python train.py --num_attention_heads=2 --rope_theta=10000.0 --tie_word_embeddings=true --warmup_steps=142 --max_seq_len=512
Each number is 500 + 40 x the weight over its row's rms, rounded and kept within 0 to 999. Layers, rows and columns count from 0. Numbers have three digits each. The size before them is the row's rms in percent of the matrix's.

# q: layer 2 attention query, 128x128, rms 0.172, rows 0-63, columns 64-127
# k: layer 2 attention key, 128x128, rms 0.151, rows 0-63, columns 64-127
# v: layer 2 attention value, 128x128, rms 0.146, rows 0-35, columns 64-127
# o: layer 2 attention output (transposed), 128x128, rms 0.119, rows 0-35, columns 64-127
q0 079:590533493500533545530516517479559520456494453562478497586467481543482575473537489463419474488472550517509496465465454421519551553519496500547466509529523517539469515468543442509496476454558511
k0 103:524557535594494462497546468441520436427512505532460471491553512517531487443497564492609448596475433528496538438440508540543531417457494450463477536503468445507487469505472500547524469580549453
q1 079:413493493570470500475565492560479529546471525473548544438467445501516505539443487501529496516493483507457432440544486556495449508438500464468584600538471502429514521519444501461477462588473460
k1 074:534489495466478420584462568474490574492501536463504472487475483478523460550522516501456573485488524486526533528517470516491498441501498517517499434514498444516463483467480476472401575391438602
q2 082:519471527475519515533407491506588499546529456510426440532557540507512467501450437503444496499459513482493558484440483476546487526556573480516472453494481494495486449480550422554502469442443509
k2 087:545421534440521539460522462567497443547447438514485538553498492512457519521522529448479516481490541495513423506479509435546435573487447510530461534445479542450566531526478549553520450496494413
q3 087:513504527446534461513508573465488483467538446467538400488489480499409511488496491445568575500512465522531543470472535527527491437479428484489480513520463429516476478489532542519493492509430419
k3 104:545462483480434482538486540451476500513564468528513506523508452492586459481500504485507564547510540445476536476462491473493538467504532475468528516572510501540447460447484501528577553485548535
q4 089:464489473580474504518493443571504520503518471504511590517522508561497567522473485508409484499487512486498503524548459472528429511502549494497599529495569474503508476505519413501517495463559541
k4 099:486440505490537507509475504528509507543447495538483443523482512510437525531509541493483439551484446476550500445535516440502491563507425463502522538434437455455519460501544472509510450463471484
q5 088:507465491509566474477442513483452512498528555515458433427524538484570404463474470498545488543593521528505551524522510523496513486554543456512388345506464503526554479522524505522541524514440525
k5 108:466487464499475516554505560579526495525488528574467467476520507562529502468502400413421464575477523482521526519489520537482501525491558562483489530424450494517497528460504543506476579473488513
q6 100:484467534509494472535468511434410472515470486504520508455566505491595469531462521461462515504526425528563533496535525451481447464544521464494552444430517519503503495516555409470561585476470499
k6 089:485510467449518504552519526520544464526520503482555460460410540543498606468463416554443466506524523499510594481507525479488478533431534571550523574430460508537507587592528495456468512531520475
q7 105:498499499466490439481498601426441501449451553446483475457452516482509433438561507593497457546486571509482530555435505427517536540534496526506463457496514544436529469477478554488453507441588567
k7 116:507401476521517465444499535458500486451471505548457529518441491535487517563459494497590551522481527520454480523475510537488491488542480463541493575503490482533408453532490507521473497555530463
q8 075:441484510519524474549473502469461469423594496488428430501556462478510454507490430487497480473538548528513565520486497500518524516489568517521440447492497494468539479545492566452514492459479505
k8 085:508523537445503437528501540480411507514483531501512491478512527482536447501494485479517562497447535504474512549487562592505528447523514501520482518554516422550434505505444519483448579453506521
q9 084:572508492435512511464481519472502477558442539520528527506417487464490540537554561483524549544465421477490483458461487486554483516530474516445452536518457485547406509425481443535467539514520470
k9 069:509465436538446507500557496495570487519501483449420508527480497495481489426490482489489422494553515444517510529475484463536540482479486541589524478430536553464517507518629490536461432592558479
q10 105:472491515491464517523559551436525505421526486556415415505515415417520468462476494527478498504484561534567550490452469507513504453475589499456447487480504490497517517486551531531486525507479523
k10 123:489518499472450409497522484540457499520470528455492509459498552589474517525490471531530528497489539458494546553513564559468533459541478499466476514441496468578427558484448527429512515483498526
q11 109:512543511442549503515532516457464563453525515540469480489494465555422595467571528495467528558505413548441502507493485544490490540505495500513485486530523481496519478550494570454496484420542501
k11 090:486483524521541494450433519492515429530528502501559507520550555477496513486511457522543488464471439603508512588527456498444469470496389495526568498530465495492551481534494426557460515508439454
q12 095:479529526508521474538551462531544487497580476515442467478539488552462527508521459477548519479562499540434496538536523510502509525473526474481541524520543494519539512511498493484534433501497481
k12 067:493506529471505560478508556552523518470500505523579479494554479452464528429482508504471510488477461584522551514542504535459503415456479516474469531559445530499556513458444490490504558469470492
q13 107:502492548528532495562551494496470490471538482506470505476541498549579565452568482498518426474486552466478506467458524535458560447500563572455498497460518558510495499530470577504446547492495539
k13 108:586490522503493458501480504549446483516538499474503460529514487415462489562484480550537593459507463485471469486529510516535445547478534488457509511541499523586545464532423441495503562380480448
q14 082:462506514521493458453545473469469466530557541488484467460510456500476454507418503471539505471534501586496555527546527509459501569509516491522514503488546457464578517509506522456554447538483469
k14 062:460528497463462473532511515450515539480491468471590515504521511462452542449441459446465498493472518603509569485505522523463525476419424502509410546540450499495480512497481462493446554534529470
q15 108:497499501484512536558502459513518480513550483492452531539592424548466439535438425393494481552541527492453364514499548442519515530528483474565528492489486465495536511531476451490564568546509430
k15 096:466527537465452447546537538526520583483429493463564473538532511429540480540514537436447489491517496427455498567511468535490443479549560469483532505521533452469488455455516531513533384504517544
q16 106:505505473530422506477531435490505464542524503514481477507479461416527467528480557421531501419584526573527513505503542585490521509512524517501460489469410435505509498521464453474510522581495382
k16 089:452491428536460479555555541566499520482483508508528523550509490487463434466483452450411501510496523456466563452446504529474574513542533569511486509522507547463497475501545479513482519513507538
q17 095:436571482513545466559488499495437538501465495514430503452486495548545526488528499422480516488583526505451497462421577447452558484615523488520514417443528514510502507505475495478551467478485475
k17 106:455470541539491474482475500521504524485526542513567481467467515437449465490440491449522586513478484525490578573591514584493456464495505538501498467499525468535515530522477484555500535557439494
q18 106:526552482570524484496471463542435514527481509441508503432554488483531446407513479514543450498542577481530523490514521437516516448565460504513493451542600475529549561477484516520510511460445538
k18 111:520468474456508581469548556494554527497548479553472505480422468450576539536486505495510537497407514527483479505490498489545463522473508470581471512577512517410515437550585522518497513510431436
q19 086:524524476463523436447467490499486512563510549460549484426455554469556512484485491526538531516478509517459526380513512424539545528509474428480484543462560461487504485474467482544517386535444543
k19 100:540500499496473523470538499435489511479528505485471476533540484539516598478526532532518474434588539594549537512500416525501488485460547531541440489493527501414549512515546462508531490533512458
q20 117:502507554504452489399514513500558483544534590485571498510498428496409504513372471589460473530520474476468399476557501506555488538473461502484460582484520531498530525472526476533469491539529503
k20 113:469548558503485512585497498470417531571428479490503519501469472516582500522557550577491464502580538503541501437466535530494409495466482535472500549499560473505456531488457473484477438523521499
q21 129:463494527529524509481512495443544498459502454539533558519475518496471530474477578426455543475523384476527511427514485545426490520462552486475622531515495498513530501527546493410552472504439445
k21 092:518464511515458440540478424452499508493521466487503486489535568567535526559502518567541534502461499489570567515485518424478451480459474522535443490436489493537509521535447455509521481476535490
q22 113:485525449460528485527524538497523550501543466551466437509517444472520520522569467568464464516484514524532533538498522385486484454557562504469495523483521541550475576457475497524426487448495616
k22 099:537515508448525491474495532490442474487467508487484492535430514537463488508520493536566443438488532448542465527553523518539495541499476448433461484467526476506462555533456531405551532429525500
q23 094:559490375484452503520444489509517467534464490540549462495514562482593507473566557487458475547484509461531571404491460467477577453512572427479455548530415463474450509485435535467495465556528504
k23 085:492509484518591542483490525420485517473534544490495478571519482499454435414456486461569490487525528549515543487482417470504473541440588487494428483465513510465544513550504515518533560530500491
q24 095:470548548563528535491520501497436504478481523527439548467534462531465480424515514478544511469566544492457493579477496523528524476553435533555517384506531545566547527561501518434519545485493471
k24 090:496471508436506446515502493599509489540494487539483477434471477503498468541527528425452497578399400419441501548526560488508459482536493491489585486507473442523509467417482500532494472480477520
q25 131:489526517510503510501479423428503499504484445492483511462501526498494503473463519465484498480479416495507542446553437536518458559414511470492517548504569439572549596425514463509511491496433413
k25 077:558526501517482467450472531453525499433465544524520503511472539542457539513531534549527544432558572475497540542518534499455541496486492439482468525482466491570499523533445526514528566467522514
q26 095:490533535541480492532539453503501474515439408475521572521552503608469433471449509527458524477447460439525506492532457473546471503473477494550563496575549496490509529463554472498509538448509449
k26 088:534516511456524541456457500426559475554501469509488537475404556511513531546473491570529466442430475466509504461471498404416518484561496491553532540487496512529496470497529502476496466529543495
q27 091:515565505516538547497470491501476528510476468474508552506605467559527506481528461536481478510464478459479480587506468449516475488522451549525573469581515554516516495544484530532440588488486515
k27 105:577424478436566493533474601463517462508498472540484545502447528461543506545517512505570529441427448457511461472485511439514450544554424429517563515512510497526519476528588489532494480488528492
q28 098:538527466522577512452544475465464491512527464443510515433503486511491521408507536461511504435556450488474455486463544555481524467507510516424521443495541507578539527543489558465483554481492531
k28 100:571512455493416447553487539542501513550531469523554481508493513461526452512551537506522574532421487481469553453564590430589509509509522514486590496486490511522532461517514512486565477405473516
q29 101:443517566478457447519556483514406409532472540502525509419455511475528453533485489423491489430532510552541539455492565477517518522565518447451477504426551490455545505495542489521518435511464468
k29 096:536546520525487565499532465556590522427535583471490464425513536456462584484546456540444482460520563553521494527530514540479524412391535509541435500513492494527489543543495444470520566525457484
q30 123:495465475513512512504435514391481529478515436512508487454497536448530563460516584431462564502502449548623559437540499487460471498441581469497541555474483430481484510514496483462537485553488494
k30 075:519517495522484429468498460415483498480507558473493480564519635532485454485482433559544448413496535509518574558552462490492535528490478513471471498493507467510517501577539501523505501525539452
q31 098:519475449516513507509524496558463484505528563506529480495420531478545518504541496470534534542556557550427485475476509470501553479529541430458459402411451534509512478527478496464563394478494564
k31 098:480549519540509515522480479599470489460502550510502451466562490513458460443490603373401473582535469496478501548513457539500532456480604523494493453478463510535528515459465488513559516433443569
q32 083:480442498530499516527466429584575516623476485534500524517502492524474459555535476546448542447469567478448511539548496558501488496491541576544509520466498508435552513475439498524467500538444448
k32 099:545453549491613556444532492521463492493477411544500529530544519480492485461572496489448451478484472482519463513520483457504487497474505559526476484472512641449635515503557482592549477523500469
q33 082:526490504517553494427522531508481493519469532452487509503470587507540525465437550473533465569464468515555470473485550416461518542515437406486530503532451489588455584495572496485542481495494555
k33 100:475570507543408434508494449449532496508549511464513486466525524563518521490503534562547466475525428452466589490478467524537554457500559438400496452506541441494464474465503535495515475544489557
q34 086:448536525496478480507527524477514520507520433528521472509507434491441482568477477597516513435528525497472558544507534608491499461451537547521480573512504495490555443530464506515467524542513438
k34 093:450491472519515514531520521569492541460395582519493502472498520524500494535474424525428477518477537514570501520505488492446457478556509529472405528438480499474466514513510489478451590488393540
q35 107:494530563537544497509507492517514517450506518531500545488451518577453604481505454440493549535479540493479492495483537511529514532548475484469539524527516472489374501538496519445508446466502485
k35 101:530469514582486530437523414490502451518490492543503480444600476422492466511541549488548496518506426524520482538498487467555476451496490541470502440545533534459579501490531527557494456507525459
q36 099:474524479525453518548496460516471471505514487515391530512562505495520449522476538534502479436499456491504561527482448534557501508468624527516511501448537532487564446508534470534503498458527504
k36 095:481546442396513499505500529547503554475486473443560515513386501571495595503477431493474519469514513445508470499561471485493564518570548480485537535507445527523453475465452499471489550446519515
q37 095:491531516472526504478445558461486527456460514437583548478468427521481503469516459503455505450472505487448465549537505496515464548475489521592544560572494578440497513561468546447459487466541451
k37 088:498512511521522526488504550487506445499559507484528526470492491428596458478481554518519509549422464562555510453443488548473419461484496502529487491631533456476474488513492498512441526498466475
q38 084:472528480529460493528520561478454563439509525494406483484536526517498436457498464565506485475556514478439525525519547537477551525510530529600511455466516574466610464551535565430507519448521541
k38 075:504513533529553485499465529462498516458508478533547540470463474480600545540481502508475555479441522557532502495511497521524467444485502466498493541571507484517405515496412487508470587485477476
q39 105:462535485453462472554530519493581460562578491610438538521501540437530532501555531440496514472553593540499543510479521500433565455568531522480402497529469558515482529492497485501506411488472522
k39 112:511490502472546525469607478451499502503517536559454494397489498521475472553516464528510484497479496555465471615473443570473470492484473439500423462477470455500543532475461482511496597532486491
q40 127:511510504531538471522475461498565511498465435519566559508499562559520585493496515473458494470487501449494481427500488604490535522486523495436540537556486476496457557454556486442449505519434393
k40 083:490519510510420453444528486440522496460557536459549488489566486557433459503562546447484504526434457457550633556469469550427501495491522477467423483551508496540526522478492505570519517459533505
q41 094:518472478520521464487513416472445503475519454456517465456556516481497460513441546531524479498509419562547441523536528442461465466495474494516460421452531504570551539454516481551508525461537544
k41 099:549482490468523567517518561474466479568523459575507499451453520506577446478480471573473510476426481518509524446472513428539497521503463511553565527514468477465534427522533447517474490508509425
q42 101:510524516500531493562460468516447491477476512540516386508554585513547478498534589541479513582518455481464488506459479541502470474560496480484416378511432499473443467507536605469503522468495565
k42 108:505504510519509541479483510434521512512590503576490436414559500465515401524478510450510504575462559510477490560429442593462431590502567470447483520493502472518481508509533453541500541515454500
q43 105:499533450537468498472523458552574447507505456482593518523581498513479532495496535505461490478454513496539503568560423534475471549481511542454495537541543498497488562492545445512437534522474490
k43 090:580537519459544553444481563499513487515469510518510573560488490559524534501583512459512465519502520483515448457471533489540563551434466478475503449441403528539572501435431563454532502465564483
q44 086:553486513508533502462405513518516502551456419456556563473487519563466525467491476485484551509433461423476451504529533484505465547468446460494592494493479466494501519525533532509515536500466481
k44 085:522527509549445496447478472507569482453508477491528550504526513545505605528495541503516475445604524492560449491483485433543574492498448508485495486472543610557483487519560485502540476499531505
q45 105:480489479501565469432462564458501522438571497386470492464516517595430537452509507495554528552456429483485436534526473435477484512460479564541585525544513515499477511512454502437536550484549596
k45 105:581422524569449459474524498438472519482450479522503517511562514526562473559500564493527499541483461494460471480541498446545438497496471406488455522496514498568441510493448543512468429471575496
q46 095:571487488444475535485480463523531501535528474430576478558554507535471459505467440485450539550451471456464456538566453478498434549459485430519556503516483501487528489509461539489535530518521548
k46 095:578529502507450490500505513462571529444484492534456493507519544530577581539540523495554450442594548470566475507470491467541570534525466480512503504426531516519485483531538508534562475480478486
q47 095:521510509419517509526486543546546568491467514516490530536536518580512477511478480456494480567468495436522511571525460508512504526567503512494521475541515531461425610436496529520460564435491510
k47 100:560498539500517488492488487478576511527477490535544471491478495447550507555542479499534448515439472490562436495545485487489468610423497445530530483530542486493499461430443537503461467504481488
q48 097:471573501480505500516637500465454465506524493485419393498452438392440526507537479474490488460514518554511538547502535480500505515505530468428499456405532537598561484481532471506531505482461501
k48 094:403494510543409472497513522627554498441452510461459532430483482499520560486482443463522465501493536508506461575539595580557522498498442521485527475527457487510476532504496534483514517498421456
q49 092:473514514536435462482494489450517485497597445457478475506544505516424443515454503560518517495435472524493533544554538480462542530515514507475575453498518481469542515434477506457484503476443515
k49 059:524539504463509470491429525374524477495481487557560544491501551483503529554473512448520475416484521536543573538510523428463509517478501479512451543523507530464478517492522506496500581467486431
q50 127:450481546508513512472527451431432489479476417445476471431479505471565462475561556453467547474528445537568523453486524501465470516474510501514522468504604436511486534493485493474548471486443488
k50 085:471504516498485438463517561508568485478524525478512547480492555480430531504534497536581508504382512487482590493531583462477583495493493518591540518504467469504488485550527556539532508549488502
q51 108:493478553521492501509536458473516471500398469544537548452542513515512499470498528503460500405553540454493491484489509547493488511528411540542499468498538547534537480552509595451507508506516430
k51 078:557485538473583500537498447546564494525544515510512477450443524502464499509545510553513539503414509485498525509509515430487461450484494549508547545470493517447532482496510414513558524493505497
q52 108:486549536545504530536543449518444474461532500496405535464627476541548520434540460499537480484459541478525515507503514473510529479499510511546490460554493472514523489521495567512477559474451474
k52 098:571454481484491474497514522546556528543478483424483477505505555465486460566511504468549540510404464461430488538503566421538427510530509423495506507489500435598498503456515510486521484413504465
q53 109:529520522453490497455463522454469403545472547469647537510469486527477472504482527413458468479541395489511443498528474543477461502518484453442469483556481522436495506545495510469489550568498460
k53 100:563435490503501475584487580437524552476522561532473485470480548413537469502557510588488455529500551495545529425529536439533518508451491482504508488504523488521518523571547479515499483529489516
q54 144:509538488527570518449419526492540538519521524463434491494504524557464532508506430575520515562471494457397476507506429438550490559487454534543487550563509526542454505441450493525474494505601560
k54 087:438465515457506472472534538484438510517480475494514539580525489555512475500414591410515440533500475461448483571472455505516458561533482492503523507509490519456562512471517537495481483483499526
q55 112:506476496531431476510478486546547494558528516545532534521484512492586485546475505490520534543519570504443513484470449500503549466505507479515393521513415489446433482481463449526477425559463493
k55 099:445513504502577436553467433500469549469485506469519492514512442545414493471563519460464565525571477484495547508452461542484527530519620526481457432493545455497545514491415527525529524534535519
q56 093:467534529537455530522495474549497470501504468528497621497587464557456472493441470474455510522537526455504452529523472491547481521536506534554526448513546520522536502565495512478454547497583458
k56 111:521485467457536477551506489487575530525422426502502544474409571504524463551517471469476519502436467423460488502457541423457491506534493451571572534474538471535470471445560522533494464492526518
q57 107:509474496485448495503597534512480537437546612529433428487465470453497451503474495544605502550501600539491541523510496534499502490478517494494457497428434479520473431528482529530527465487487562
k57 084:509513486544463485491467430608484494509513542525491402510601477515476490478474509430458566564476504483430479578500494523499519461557579530434489485462459535527495527482477485532535477486484519
q58 098:527499494506486482538515509538505515471550588539438543495516485518552508513477491482575503551528615497406550512440514547518567508507487519510431516456445466525484440506442484489520487513502458
k58 086:432513505454515454470483477638522455493505520515516441512508445502453513455463517390445563576500457472413509601498492527479551526558584538513550464510482555503592459501527523559448481500486480
q59 112:558453572475476471509514462501513501433460514532473457463518449497513424496478494624501483484426493407542499458538548473517492522465458513528524525516499449512505527442544565546470592478420494
k59 113:575498570557501519495473477513478500512519475469488464533520437462534513521461534546537511539507501474508538406488551474491416485440499501486453529540536482558447548446414507435498480480509545
q60 102:530464467473534429443449521462512433486506536475592457494473485543450489491505578568424493510490386487452449489543523472484531498504526452437576500477438557505482539493559496506465534486535529
k60 115:524491549521510557518452480488428471506486524506481427550507518488560484461505553533512441538536498523566518405506536451502468477491462446429464499491485433571477584444461506475549464475525540
q61 117:550470464518444510555461425532605507486466496581487571532567516525493520536450519519464492525455549427450525475500474561483570534498475524499485551561445478498444497482515484499424554562520412
k61 115:429502514495577501436490436500488504532494454494521493572461440468498488441424427457500541497533458496531490426453450537490465516519529497490481498528502566431570488466475510528461428537559487
q62 103:483502516534463550427547513548565474553541586545514513503505478521445488515483488503562516521557568467352421536516504540477545546565484481490439447526422586495520449519497480498507543546492515
k62 091:452471490512484498592506482602478538550466439590488460445501455465580466498498513505407511580484443511528442429459510504553483473534498532474513481474481493441449494465491520551505462500481514
q63 115:533544504552515512445494470505442536526509546455505577444503530543506468413450522502578572515547518477462497495521501487513515500535423495536533440504530482495533509552471501479569486489507504
k63 108:481508469458516483513499519517516494566496430546506492490493506466580522554508507497473506527430427498455541507487499451435475494528490556618591494506530462449492438484582463582485421558486470
v0 085:508467560455499475487498576415506577455491413506542428448500416431505476558493497482468499530564450518475461479452455550491502492474534572537476547483489519516530440482496501514466523427525532
o0 101:526521470579510505506500555540456439392499488550460531551506443514496544501542576449525482485412529464562465537540548490463455501428455479484484483534436501577474439487519525470513473475404516
v1 084:491418475501463541528555555528479496590455461500502473500454396477506499551475463495496469417446495480549512547408529499525488499529479439545505508488512506414547601431490501561468529518504504
o1 065:506476511494532482415468506385409538445481608537532515484441533470496472542484523481539471555553477520508507475531509461507525470491505465504479517470413515506466439528436569517491555492583562
v2 087:529486516541491460542510507529507506453509550542484533554528518551540424456482501438464490546513494531469578411501509505529511552467545499475471520462575470474461477555486508478518484605503467
o2 075:587499439462525507494466536547479489557490451458450486517517505494524553490497503532571471527457495493508488531492475440545479458535488475512536462524499495448574541473470464534472456465496471
v3 098:421406547565469504454502428511495450460448488498489553553494527536481524501523501459503477460515495423542474529498471518534487473481524533467480528495433535503494506428467543539530429452497503
o3 083:623562444452503519466562556499472522462558531491509480471488488521504438460476471542515427484552499510529578456484493483451514531537472489453443469532586493453530509552525529508397503468523505
v4 091:539546496490392451518511540482545449481519552445475484502505476537478550442508470578464499473515540540492507561510503544459507463552463587533512491456506504490467513511531557517496463395562546
o4 077:538480517558536494469488508447475535526496526523525466487478473520500415439498527502424462555476521424538498471566482499452557521482472524497470544507464480515462383500515471505528562605506552
v5 077:452499524529467533472456447513512514473464550446468462496493511559419606445463453541450565588469499455479532562554451508443444517519467571476558503501451507504486525457605466462513493523492474
o5 063:437523517474510438507525499524503515542484468481525510418529481480527461529563551514508480448533488462505504481509485486524515512501489541525515487479577488540546500492509439469496479437535516
v6 088:498471512498447593477518465567523502420508551501496529563476525535516473532522486460441483568453522443525407569454516506549465432516468540471530546488453522476451517509493535559557539520430502
o6 076:534513489466530419496473576467501474549462549528460526462548424488369444480516487528562549442486533543457610576489478529489585539479482482469524538552518471508516493470525444541517504488545467
v7 098:445505498499535484523493479607488453514443480465512469516557514471477493493488478492425557497524499481513533566540535440484491472498568473465514493496442493507557533497479491505527598433478474
o7 090:548498518477403494501519458475588490480478532538597550546495507551455546507512410530482503505559497501554487480526467584549508462484422459553455488497529548438471539461465503470506511514522579
v8 083:526502413525481476570470527475507435537505469470448545473570503461472401481479508561447497454527494490477535517469508487525438448490480505562522420491545555541510504605548530508522438433525459
o8 070:490543561508562525467594477489561539560487544471491480452463488572463507479518445448462489551453526533538478412517440460479577498531571539506489525510471515479537484463561502460568519474440487
v9 086:457444465521436495562466501513531517508523527485536483508499478523449548481504469535454469534448549549517527543397480509500438484502432504521525525546513538476555506537522468515524483496498460
o9 072:537558476446455467508511482518494496503452441521470484437539461457458513544545532465607578469473430447464422564485493478508561553503521517479512463476466595482438529501506532469438537463552489
v10 085:502590484491495517487530500505512494528594510535479501456464472450512449439532545538513495502512430542515487497483411626549572463470473541544502461554513481511489518500511533512486459507544495
o10 066:454562526557529432480557480477508537479488520470517520510522409565591547539471533505509548488454540516485487567491450436568450529503537484509472497489483480536467456504486506463508475483429496
v11 092:524456502563485479484498439414435515430503481479438482446555463490474465526490539497544483544505434484406541467529467517506460546529481525460460464502480441539509544484564467415529457630486493
o11 083:472525532452485489504533479578547491531527501505492520487448507521494562478486510491426496545486506441584504475492504445588476492518523493575474455439564486560571442462558453528538488446516472
v12 090:568455527479501526513494564458507563559467522536538499528554375533463428519541534438450400541478458471439406541489516471508483521481494497524485500446493522505517496502487472576501512531473512
o12 079:492540435439478509468485575488493522409451511438504517476492493447582545483485512453559506476499511543571526475488589483449536428480500460471434514496468499536468470532517521495617502519452512
v13 104:470553474496509566488538451546558472527451490523513532446423462509485538491575437500504502407472475519563499587474482575506512497491501501547549519516520442429486517498505535502463494525480438
o13 083:427459541521548465484433552485497564466498538507500539473484581507517445508490497468596501506485514493503487494489442485545506541501446429476512432493475531662474494454504544494435487448528517
v14 096:520436519426463483500481517521550526506527485556498513576518509488480471508511484495422469539448428470469533521516490457486525495528556509500557493422549490476510481529482509574556474520460449
o14 077:502536478455543475507515538527519529496375495479524474476533452518481490505460493529528496512468463530493454444480526444497541502520513495444557517507472546486481522457490505390537425418549539
v15 093:471536536533548552536489437484469518554504489567492370524492469475486464526444574460489491553509448482406466560531538455512443459496513468482448534423494412475469552485563473528548527532511480
o15 083:495507534479415480452545464510564508437489401470526556495510502483516514523520542449523479452521527565641496507560452496404498503458525528500517508492543562525557531499457505460523466498439533
v16 092:523561496393527467482526549497506471489447448493609479485547504423425451530489480567514514476476539476486495480507566491482511498431513527582479512471488572543540509534524599477500561460525519
o16 082:455472531528525508578475502475450506547573556498501457523532536552498481444539562442450456510523501492565488523523502523508471467513494475507493429489440518461460449469533459556478549527532521
v17 102:539509528456564470508548520492540503454476482530541501511510533554567506552441461505536522489491534484508423450544541483447464382525494503583497481497538493506519482522450549457436464493496513
o17 099:518510529550463536482514515536519518535509498501499431520463522464443512512510534476544541475477494587492538525448453472527524508489495455501496546506477395568481507479480493476523512496447542
v18 094:523511480511449386479522497451458438488589487491524477545529485507479515479467554553509580492517508504548495467531501497530490498492489537427459528477402558510510530433527451519491475452520559
o18 080:489536510557480516500531502471559456437527485458442499488581527466558494486462490490450435482627512436521472416515472505572520508457504475525466474596536528433535502555493481518433482572492417
v19 093:538466528543508558440468406495487589483522502465504494561486516542487484525545487492390502480535477495544495598533456499459563504520444549440495535506541516535500474429501407558469484456484511
o19 072:509512516476531492499525599472482482531498500468457539481446472473569489498557547498552555552476492466528535475451461436439494486529492503478588549495515498482510560490492601474552550466525579
v20 090:443525494490527530464481415476448456503462490442500542530463524518473583491483509528519479513519479470499441509509514522486545503420432493525514516534446409480527502461501484459491462454533430
o20 075:533463521493494488589541524475508464543544512541472527528482491501533472416505494503532547508564544521495511440506479538481459571570503534463456462478556539512494447571533497543505490494485551
v21 090:478468525466468454488507461496478463455518505406507468563454443528544471486469506516451519467595461496478452446580445501451544461469409476522564501497503491480537542468426369470469497449520512
o21 073:544446426485582494507488486512523502498485484522469471447580560512570520432478452545529507514478520482480535484424575543530512546505562509520479576478533530483461434490491505555533437496475538
v22 090:456519481537538512465517423495544458510523499449492554489569503504508520527548534515519477499544496546513496547533535527500526489446465497469520513484460378504562549459493415470562457596529506
o22 078:523387491597500411478461482488508526526483514489461441513476464562502512468525459491499531488495548462492486498480459534586471495578502544522451543460499566542530498612526484540451457465502443
v23 108:539545500481515487523459510498510470500434550483484462495431464542518468428437553523556500492451510522494477463450487521545509549546499493458519468491431432502455490447497496471453519462523508
o23 097:481519558528470431401478497515488404554539493482513534493550511420504532539466516444475528508552574509522551517571496540474521536552492421464448544493476503441558540539451495507544475537517525
v24 088:501485501482484444486534528574571516523466464546502534455472499481506488499528555477429460552503460459456464565455533499517521483499523467493474560445446554509502455509518512590579530501565462
o24 071:517502483437489511528458481510425527468421530563469532555497495500423476473564505481548509467467493503528476476541490560444415456553483566503496452569547517496483533503471472516461504502496537
v25 091:490504559508513547508490504458481486448541520448404475462536533554538499441446530512568557496482476455549430481532421485568516552518580482505521425586501480496461422511497504458430525507526549
o25 081:511499525510538457494484482519459527478612482492512550481485426479473550533490523427431479504418528464471528483442527500432464489441499543575499491471541519503542514445440479465485515576513517
v26 094:496553495499537452512526513523470418531562544501476419562508585493451520465547495511515533489486570484483527611508505443442534513480491489496472486452477485482504525446445530501488479462448492
o26 090:522508487488400529516419532448507458522444468543524421444527476540503423559491492465447538507508399483524487492435525483534400535509457537507489541489515479448492498523532491547401540501549505
v27 086:545522501508488482487486554540598502463437522532490515527502503552559422483518549466483470561524562506522532559461458463468512551526552462443499489505545559480473533522501492492522560411522512
o27 075:487499562527497518480521446503430485494580431494489498503548477460464498481588491529590505436512440455514509462495470503455531504532501498444500476470506506414482509448504476598532454554403512
v28 100:449465444525537506590454484555490546513496465579498497488555487454535416517535508461530463445552575533477586462486549536455471494511473512521442517434544512457490553550522476537528431490465480
o28 094:565518458398443468435504550473567500529464483453540431519453510516451521534497504531532531536453428475580469509510559448531550498488481501491475457509442522528522495505506483516410585469440455
v29 097:535479382517521474509536487512463540526459472487507537462447396543551474546533408507496499417480530461567515537489507427490460510541455513502564509519571536408520529473525533527502459431487507
o29 092:496475528478544601480509547431529444510506538525513528489514602441517541501468485433487529567511453572483393487468444518545498494482499525471426522453406492539435502488457483493522489570487482
v30 089:490481555420535472488448550530516555457444426451527503464469551456528486463542436525474539489510488443539546489461461491493485520480559455560483507450528558571515477556509482513517566438516507
o30 096:436569480489533509531491530518500522507506511598518504540502494486480499460563506468490496506450539518511519513482554449503516512536462518519555472513417387454555471489536407469438510458493558
v31 098:446467531574530526486528544490524502537415520567508501472408456525528475477500533472514444483532524483498446458476462515495450494434446466551473526572505507433506548509518478477556517532532548
o31 082:456517455470487548475536462479520508505540510506457513577533500473507477533527514486546486468500423505513502541497509525498522467536608551455487456487533487502501469537497567545468557424470531
v32 101:512501476553493468520494542458529599485465550457576478519518443571543517417474487522490448498494620544511456532490502480483424503495452517435482552517515509504449524513480496467482511480510523
o32 097:513482510523539484463520516548444407507547498457421483516449483518495565542529449461507560532550501513508501448494471583562552475546535541513506501484408437465526440562561466485473446483434473
v33 088:520514541562489526522521518580495487506477580514429504518434543494544520519491528559552536546483475553468487509529490476492465523534494438501553513525485433454455538478484484480488503621542465
o33 085:461428491464441470442447481475494491525505570459579538425546499447432470470528520478519471490582511472491497554472530500565467491545509524526544560515450487544537562502552506478542453452454435
v34 093:516488558422525527437523498428486551526557467461458405474517488419541510554472494536503488478520499558480569549519493585535515496519532492559485493543539482515549501490530479496444470486468491
o34 087:466564467593534536492517502465551478481506521456495535480462483464504546554483474481391616458462515430526480511514490497424454476485513540480484480492515458526411481510449511414554550481544532
v35 094:499457524492544460540477495482517455425477497471495559539561533543497531500509444466540529527519440551425484449575502506545563600460513503503483489501444465496494481565459467494499497509530496
o35 111:505511449583501501463480500522441561516493516518446431549492473459547554483438468531520454440547549492562483461495552484540507432513482408484505505467552519502579524402522545510515517458513455